Weights of a small transformer language model.
Training: a variant of Adam for these matrices, 1090M tokens, 11294 steps.
Each number is 500 + 25 x the weight over its row's rms, rounded and kept within 0 to 999. Layers, rows and columns count from 0. Numbers have three digits each. The size before them is the row's rms in percent of the matrix's.

# layer 7 MLP down (transposed), 1280x640, rms 0.0523, rows 109-122, columns 160-319
103:513516573501451513521503487507513485508482485465496497463520503488509533487478523494498459481539477503489476485529540527478500489505510505506549496526530535522501522437490521519478513504477504533471529422511486475524468485476538494524527547520486497530535482555524498480517501508525495509466538532530482505473499499495515472511523483477481487487492490484506532505493510506572514452524509480494492514501453479515526471501500521539515530482508410480481478501490493504520493529507460
103:441517489474495489456518501493500521522465471471495516487539504483505510559562493502485460451490460464450526486496474513490523490601522536532497514486532513509520507487513505463484460488482482548518524504532499500525496487507495516529494507526526478512501513489515469532502491483480517495479484511487500497485493490483514449490517462509525502472517484463479485507513464502510515495513476535527463532485500520457454536522455477512506495501513511477488469482521455504471517516535516
095:483503478520494543516491512495510531463462494534511469465524470508488489464479528510506514491494525465497488480539493515521538469483503493453512533509481493487447484477501483499508512542486533477493522493492484485535516492485569487474474466505443506503457506495501448509528477527547490498510443524538461489505521506439485506464475539470425511480475518520511472489505509508523508492504555517472495491507515506435488529511553521481528508521498497514480511514513511527551547490539515
101:508483522505474490520506494484534504549500501501458473492486493485485520436501518496475514483538481560518472485492490543491507471509512516438485468502455490477502497510535503539556474495502479522488520500495464511495481511495487499485508473511503482507485532477482475477484511512514480452483514498499492522512476488496528543541507491498511522487495509488477476528554475505524510490551515465533515484479502491535519456508491526545451471527485518518488490513457507499509462485495481
102:447505482488462495514454549560502484523511532533533542471493477503528535501477515508471502467523490503482459495501489458489512511501463444484516523530468503467455528493450470469524493497458485513538500523475478508445486523496525473486468509516532516485506467484515522475469506475497473497507445511494494538507514511445501520511483523487514452499463542490478449530509482523529531475515514494514492530519525480475496496533513482564495467544519496507510502495438497485482509500567486
101:500464488530519492472522523453465474491500487475492498449491512488538504495519517507481477480494499549532493485540491506484480490486495621506470507514469476503485502479511526549499530490453515491540519525497475533466516532446512518542513553495534550508467483519543495505503500526483518509478500504529488503517534463514453475505520469480495531537527495514563468530482503502505490489485488501515498523473467525509476451533492500549503525460534506515505513491471535481484487507503507
100:517506459515459504535521514536558471473526462480516480496489545507530480466532458446484537467517536511511502469506499451504501500494493453480473505455494489514516519483474521451492509487465550480507488521477495473508495515533528486509459540538517465513514548533512524485516509539499473513550513504494425515457503543500509467523503460533526474533482508507487479535463535482525462503504518520478499484537499419494509507514482519485466482484510545486525483472487484471506457545527484
094:444475475470494439504522521502502452512455474524469477513487500540463510532478540443528497513490529490499481492518470547517521448504472562491479505453508493510509486503451523505451497493510492531522490516477515495511475503513484468528471501548527541521497501476522503474499506512502505466518543517517481523494492481467492492516510542468523500524471481452552437493539480537519498522475482486504521473475512513497493496526498482521515519508473479496489494560486469477507489537527504
115:470521507507525476517443495505495444519504522506489499494528498519523499502482488525461507503502547517467494497456469488500484477485498575508493492535530466551519454548491505505495545517499541510488455545462468461471498493534507458557512505496511498516478497507507483498496478526503544472473506504506474500452489514521509513528534510556485507498516506499499459502507564513504516491449502518467570461498512511506499481497523499503490494513513482504535503490532486502507550483532485
102:527528469461517499512508477574479526468494497494470490507540500482518484529528500487523502494516480495483462519485483472516478520483524382491481486447516509534508479495498523510482538476460514464498520480487480471490496515511529521491469481477510444513527525501540507541510474498523504511501459474523507517516518472532501522491499513531523501508490466483501518534523541471485489536500511498524525522475508510517515490508487499463510453501493503484523487469515472507472489520495492
097:499493565498468500493482522511491486501486521495531509435478492518541512563522489522497504478508490514484494477468521521534494474527538421484506503502495524476516538472517526474502480460514485482481528486491519483474480442506492494531488482452460501499530500508451516442476542521505500503478518486502466471503519490483481546483538469504555513496499451549477495487507470501473521520538527508521510442490486520465522506451485557463496499464521516479515482500524524513525489523480497
104:541490514505502509502509497518518516532492512494474517512526457542488528483488502475479505507502522511484525474487530503530513460492448517514482458511498544472459510536496504532523466508531502514499496478525464499510539480467488520516483499496531508506480529484492471516501481570497488534495519484529508516519505463469518520487518527486509518502531493501500524467535502528456476483523485514484466456484518497483527552512485535433502528527462448548496517425602537535433506490507515
099:522500486505531466522511539466541496524494465504494524500450500487519478515501519488513523505495535480507515512479497503433511519552522463510468470508492535533532492490522531517455514526493454481417535515527546485498523509521483491497508484495478501504504507462469514521504483486498524492505551492492531540481515490494497527515507478496515485553508472518485492522514512474557496513528499519514537466528499510518530539510487510449509523467489463493513500483566514446490515473467523
099:495483505531541495462492502460482480516505481512516486502481506487484491484510531521482494478484534489523489480490499512507497533507532479475473494472452506489501530492541508476465488544523477490549491561441493484467502534520500481532478456518498512444498500510549463487502524477466500481511479501486504508533530537480508503519474480505489458503487485490491547497531518537524473545522498480457469526495493551526514498512512463490555505500507454489501508524499532525509476489436453
# layer 7 MLP gate, 1280x640, rms 0.0531, rows 110-123, columns 160-319
104:460481467496465502526494523497486508510582486500492505497484515492532501526496475482530524523512512490513517504500477496508485484491526484494495489498499497473469433496533518521532468514547483494490471524520491477509532494519476515509523532513504511487521520505477516512489534461507511530528507492508558494489535485484481468515519542468518497560537522515462497462478497523456515518498521485485495507492510458492543491537478538517495472520486511498481517484501470506497500502526498
100:481484528479461460508474511524484474520521514486447467589510504502501494525531525529470517501511471526524522542512539527492476512508478488499508518520489519491528504498521514467506502524523479537507507497498501538494504470487493482482483501517528504528502485507532500480432519491500487515458496500524505514472479479527542500495517499488503508524504515551474448544540561532494544533484470453498530544429462524514517494509500484527428512453471536461480463532518484523491467539465433
102:518536508513476533548491518538473506490500487538479464479515470484464490554508478545530543469553523499519485463489464517561509536507491484508498484471485512519477545513558511497508498471489526505548473510517510480492466505523486554486491546507489513501477428497464476514539504471498525520500509513505469490517521470519467520496497514523483493495508481526514520511495499501500540525488530515495487457508484498548452498466495475485529524479483461513509512506497509521500504507493488
098:464497516514476502450452542485457472498512466484505508488514487506535527553497495468530494493525502511483505491517437463434514471499452462524479493494505492513514441504507482519476492477442496505522496517472493494505499470510504525509499495475496528474505500500467507495492506514486498508518513522542496499500486485485490521522486511509524466523520524517547479502504543458486476514522497520545519509507528469513506519540468473497501453547509457474498462537489512515494495478496462
100:494517499524493539488507562557506484519525481512525467490507513478519530515482527496514520490504474475475498504484505485505522475551483522513536497464502527538508518494519486525552473493509510487459473518499485503491469563511520505478528474515490530476494468545494570502474515514459476513532524527485507457489506514514450545473471489495453494492475483493469478501493492491503484515494436469491539538469518484508480489502499515542498506498518486504473508488519510537511519498504466
098:488458500483493492510486507508448552492529529501489522492480477514515528497514501507485506479517479482537485527511470570515478480459484472506494502502507485480456483453536491521492505528485513531491473477487530499469496537513553497532538532459513494570538437477455506510489538501512538490507509513509546510506488458509479518467550493523498506479500498475497482492531492544494505477529487485522520485517534478523527534512492501508472474504519492485522514538510493486467523515470470
101:489495521526531470521513485478526465509512466510471478495489540468480491538540538513514554480540472521490457501483500495503495508537523456436518495517476483471511458510539502512500476434510469522494515497496481480511472450509544492502541490518511525502481512510508508467507486469541481504515509477454510489499480519491524485523480515519516449527511503534578521536493502498494473514526500475541551496456507474491458456516501494535481494480497486485463496487472489484480489504515499
105:506517522516527485507486525522531539477500509499509486489539469504480509447484500529499481499509442503511469504469492488477476481497499471515505458511483460521461455504492487475468465488468482499487475556476499493494503522543522495536470502516483527465477446520485485509513463495498484507493542506493490445482498451550526495516510529517517493490562548462498460513486464503503543518496511504487524509496551481512507460517486560490516491523531494493521544501529511460519540531514464
101:505479506523484490468518535527511522548484460523540510510458529497511511510534486499507521489519481505444525526519463484516495515501480492509509476515506483513482475449517509517515486491475490464526505488475477446476475493528501476522457524508514474521483506522495529453475464498492480488533477488501499479495484524512451520508507511506508538481490448506531473494504517481496474462479479471510526540470496464505486514527498499524499436441492496494504493562521505506473498493488499
100:507486519497502455506533527522500546487482521474504479483492514498521490510485505460557473486477488510514494505489538528496506483507515467532537489514513547484498508489511513463484472488461500459529494520460538538488504491541505501444491516452496525496540411511497531482461534498499495521493504480534479518528493476450506525472514530483533515516542456475504484506525473501489484503519538512527525485448542512480481457509537485503519505454488470472509509520499489494503508494537501
103:503514466520454469490519501511478508479515496480499489482495470475489468509490484483506535480473521475534464479534518490510511450507522477453480487498491509497538516491499502527508481458517537559505497492533523501466479497515493507501521454513486496494484512509447521461513468508500447519509521496499524500526472498526506493502517508505524536518484520471507500475511461549481500461480489448529541510512489513445511515447466492504527504521500483496478526479534504499483506512504495
106:529463508515492499496475521565520529503505493444467524536445519484511484448522541496567490485481507533496471483519500529484525459514518452576531479499524458506518520488519497464534513554520505492468511484505523523511497544507490455490481516502537500498491481499498479520523503487443489525514486489514506521483459522511502507499534501483474480516506520480480468512569465485509515519538473447510524477538509480499507488519492498483505459523466481455524482476496510501514507466504516
108:510506501514452470523479467504496450524501493467483462492511492505480548509522503523504559524483486502496466474488427533502533492517497523501527511504468499474502458500509482486475514461447522545554572489509503505482531492472526515502505518489508468486523539482498524449521483489506497504529527462484541488495484469515477557491496471500452490503509450482492526487517465489514481485445470508467519504484529462496492542525504472508551508487519530515544477496525517484493517501494416
097:540514547516497556479535505555511520529491516475475488511504483548494499488504511532536498520460451513465458496471524482502473520500510505474549505481496494528489525478514475522498486487543500492471511510508504521484471518483513488501488474472486482478475547536558532511524492494476510510545490509489513490530541516524509538520497512524493490476521499552515470500488555501499481525510500496491507482476485454472491494508467490502523527493484566492544485475510538433506509506513465
# layer 7 MLP up, 1280x640, rms 0.0555, rows 110-122, columns 160-319
103:476465521504468485496522506543521502466454501503531518451454530536526537492518485504532502481508459506491486483475497480495525506476539499532514497487538502499524508521495507500484518491507491496557501579491491465457480522500510504522466528486523498471499458497481518493539487521507497495523462477492490432535530523480502518510515486512521499497474489464481466485490508511501490473505556470516523478516508491478465526501476461534513502537513511515495504483512493467518512518480518
093:523500523509526507464478522483485523524463454474491502503490490515488477491478520556516496500504482504492502516531484477546461525448526495522478541488526532504507525468524462505514505514499508469525450481501498493537510537516489538447507483524541513469516481496461512488508511514487495488499488506511488507522476512529507459528546505508520477503517521496480491490558485538489493474480494491500497488492492492562479534484518480456516487504488474506527489522549506478553491541515451
100:469474471469490490532493513446540460463522483491491512483531539487442475492499512495479500500541516521522475561488461498509478483512456506496468465476516504481554491524529498482498519462519505538486514483520491503465508514451529528494511535461530525445477460495518492535500546502524489521498519501477489496509488481528536519534500484453498544482548485499516539549508542485482492483518503478454526475520500477500510439500488542497505536529502480523545510480481502527464482473505472
098:511490527481537473490503555499526527502495531501540502501500480519502520502491492467521501426503498520490444510471558496522504469484502482515501498563557505538490476443527483481543490431538509490519509524490475522462503514529517513504470522505521542492524506561540488525514455484482496524511547536503495519466531523441466508503475476505509498497466512503521516570488477473497467497540471496497517480516494519511476522519504505508523477553542498506485518478510490490503503535516496
104:535496555519536505496492509510459537526464464497486459473454513507484529472517494487485511525484490505479538464501484532480511464457547482539505495502524485464531515497497527498486499526511487477497521521463501540481509530527506488534521529489444507487514460513468499530497531504498524509470548519479495538483568480482504484482489515557506574528473533523512477553463510469475489508489464507507494489525519477486483467483566537487507495500534489493480513431489518472517502517472536
100:469480503517516501497466524452527476491468486507477551472498479484485535509513499537460502520473499505481532504520536460462492528528514506449548577502511505518533501480476504523517496451523531502500498468483473501486488481473505532445494492481519484499498523538489477533488477481511483487502500507483476466516524457512526486492494537457473464539484504512527489463500491557504462494526493510477550490519528460459462475503468463499542482436515497520548500450473457494454487473477521
094:508500535508478474498549492500494517520520533490508515490501510488522471505522507515508453524525519494439508486517468520506474487482529461524517516531485496543525509474492511520491553470504535464489511487502476500528479474492502496473528509457513495465528531551478510501475549478542548495524536526512452467481495500478541532481503471524500518481475522535482538488471515516508476529489493550478502513539511497521516513492507470486453537485513499499468499512504478505505502547503441
121:509502516451506480478530481522484522475474474492472482507524508516481502505475530520491488480495469487512516507502506524530490467523546498520472483511511467526505504513427482492467519501498499537511515518481498457495504523477515512537481498518488488515500512486527503509510496522551485479474477476540478493444462441514493470506514520510515467490514502506453510522511486501524490522465505489481503485499480515482485521500477458477486564469518501485465492504557502479503494451456489
106:558508487520500503562520473488552534484497470476492504525495498547502485513543517530507501532514484439482492530513481519512496490454482507440539537480504477495471476504485497507460472493447512508526530470502483507493512485515520491499490494511513517540487474489534519530534492468551503498512528514489427497473482473495528502495465478499522470538527489495502471512498463521498482432458494497496487517483468493531487474544484491537513501502549511508501458517525471454488473504511492
097:515513487484519456524506490487494527511465588505508495473544545464502483492486467508490513520512459503523479535506540492495484470524476489495506536491531526509495512526496542530515528526507512526464513506486530522481476514488463498496451461468554491510531491501518491528540412472508527511541525514500500469498479508525529522535510503504448498477519492463472504504492534465531473522517530551517520546472479492501488487518511539562455497510527492497499476555505503503521497480490528
100:449509552548491536521483516478485451515486506553519488505508508509500499496521488517508529529536487468517489484521522495487543457490484470480473541453485486507467511488506472454501486520520533473503501501512470492511529479510476512513477484476481470510465547446492488473556506555492522528497480463475485529486488466552520499428481527507489473443466535483527500502498483483569458475498495495545544471471494496476518521438511458500533518502471506545521523520464456523507514461514475
098:511487518469448522517506461508466532519478513508509526485489541494512462496503484510454476542489489506519524489511521498544492484497506516488517497531487479452505486537497511448488498537494512518493503475512519478522580498496507474514532527488497523484558462548495455466475503502513493557506480508452473516537501496506534506447504550500455500493535498511485528466509481490497493469480504512436490497455505520485539472512530470494464535478489542527474520468459483485566520508562508
100:499493467495511480471514456517554475500540496524497456512515462551517502525497537499510507485526477473477472524461483518502530497479495506468484497423503497517515497509500461478508489468491500522465503471524498493520445472452521513490453496480539444440479521520522482472502507470477516484522507484510504551484483499468482497509521492516522479512521496465454492518475514472498473462519455508499495490481505497494486492517469519498557473498524514515499454512476499454495497462499498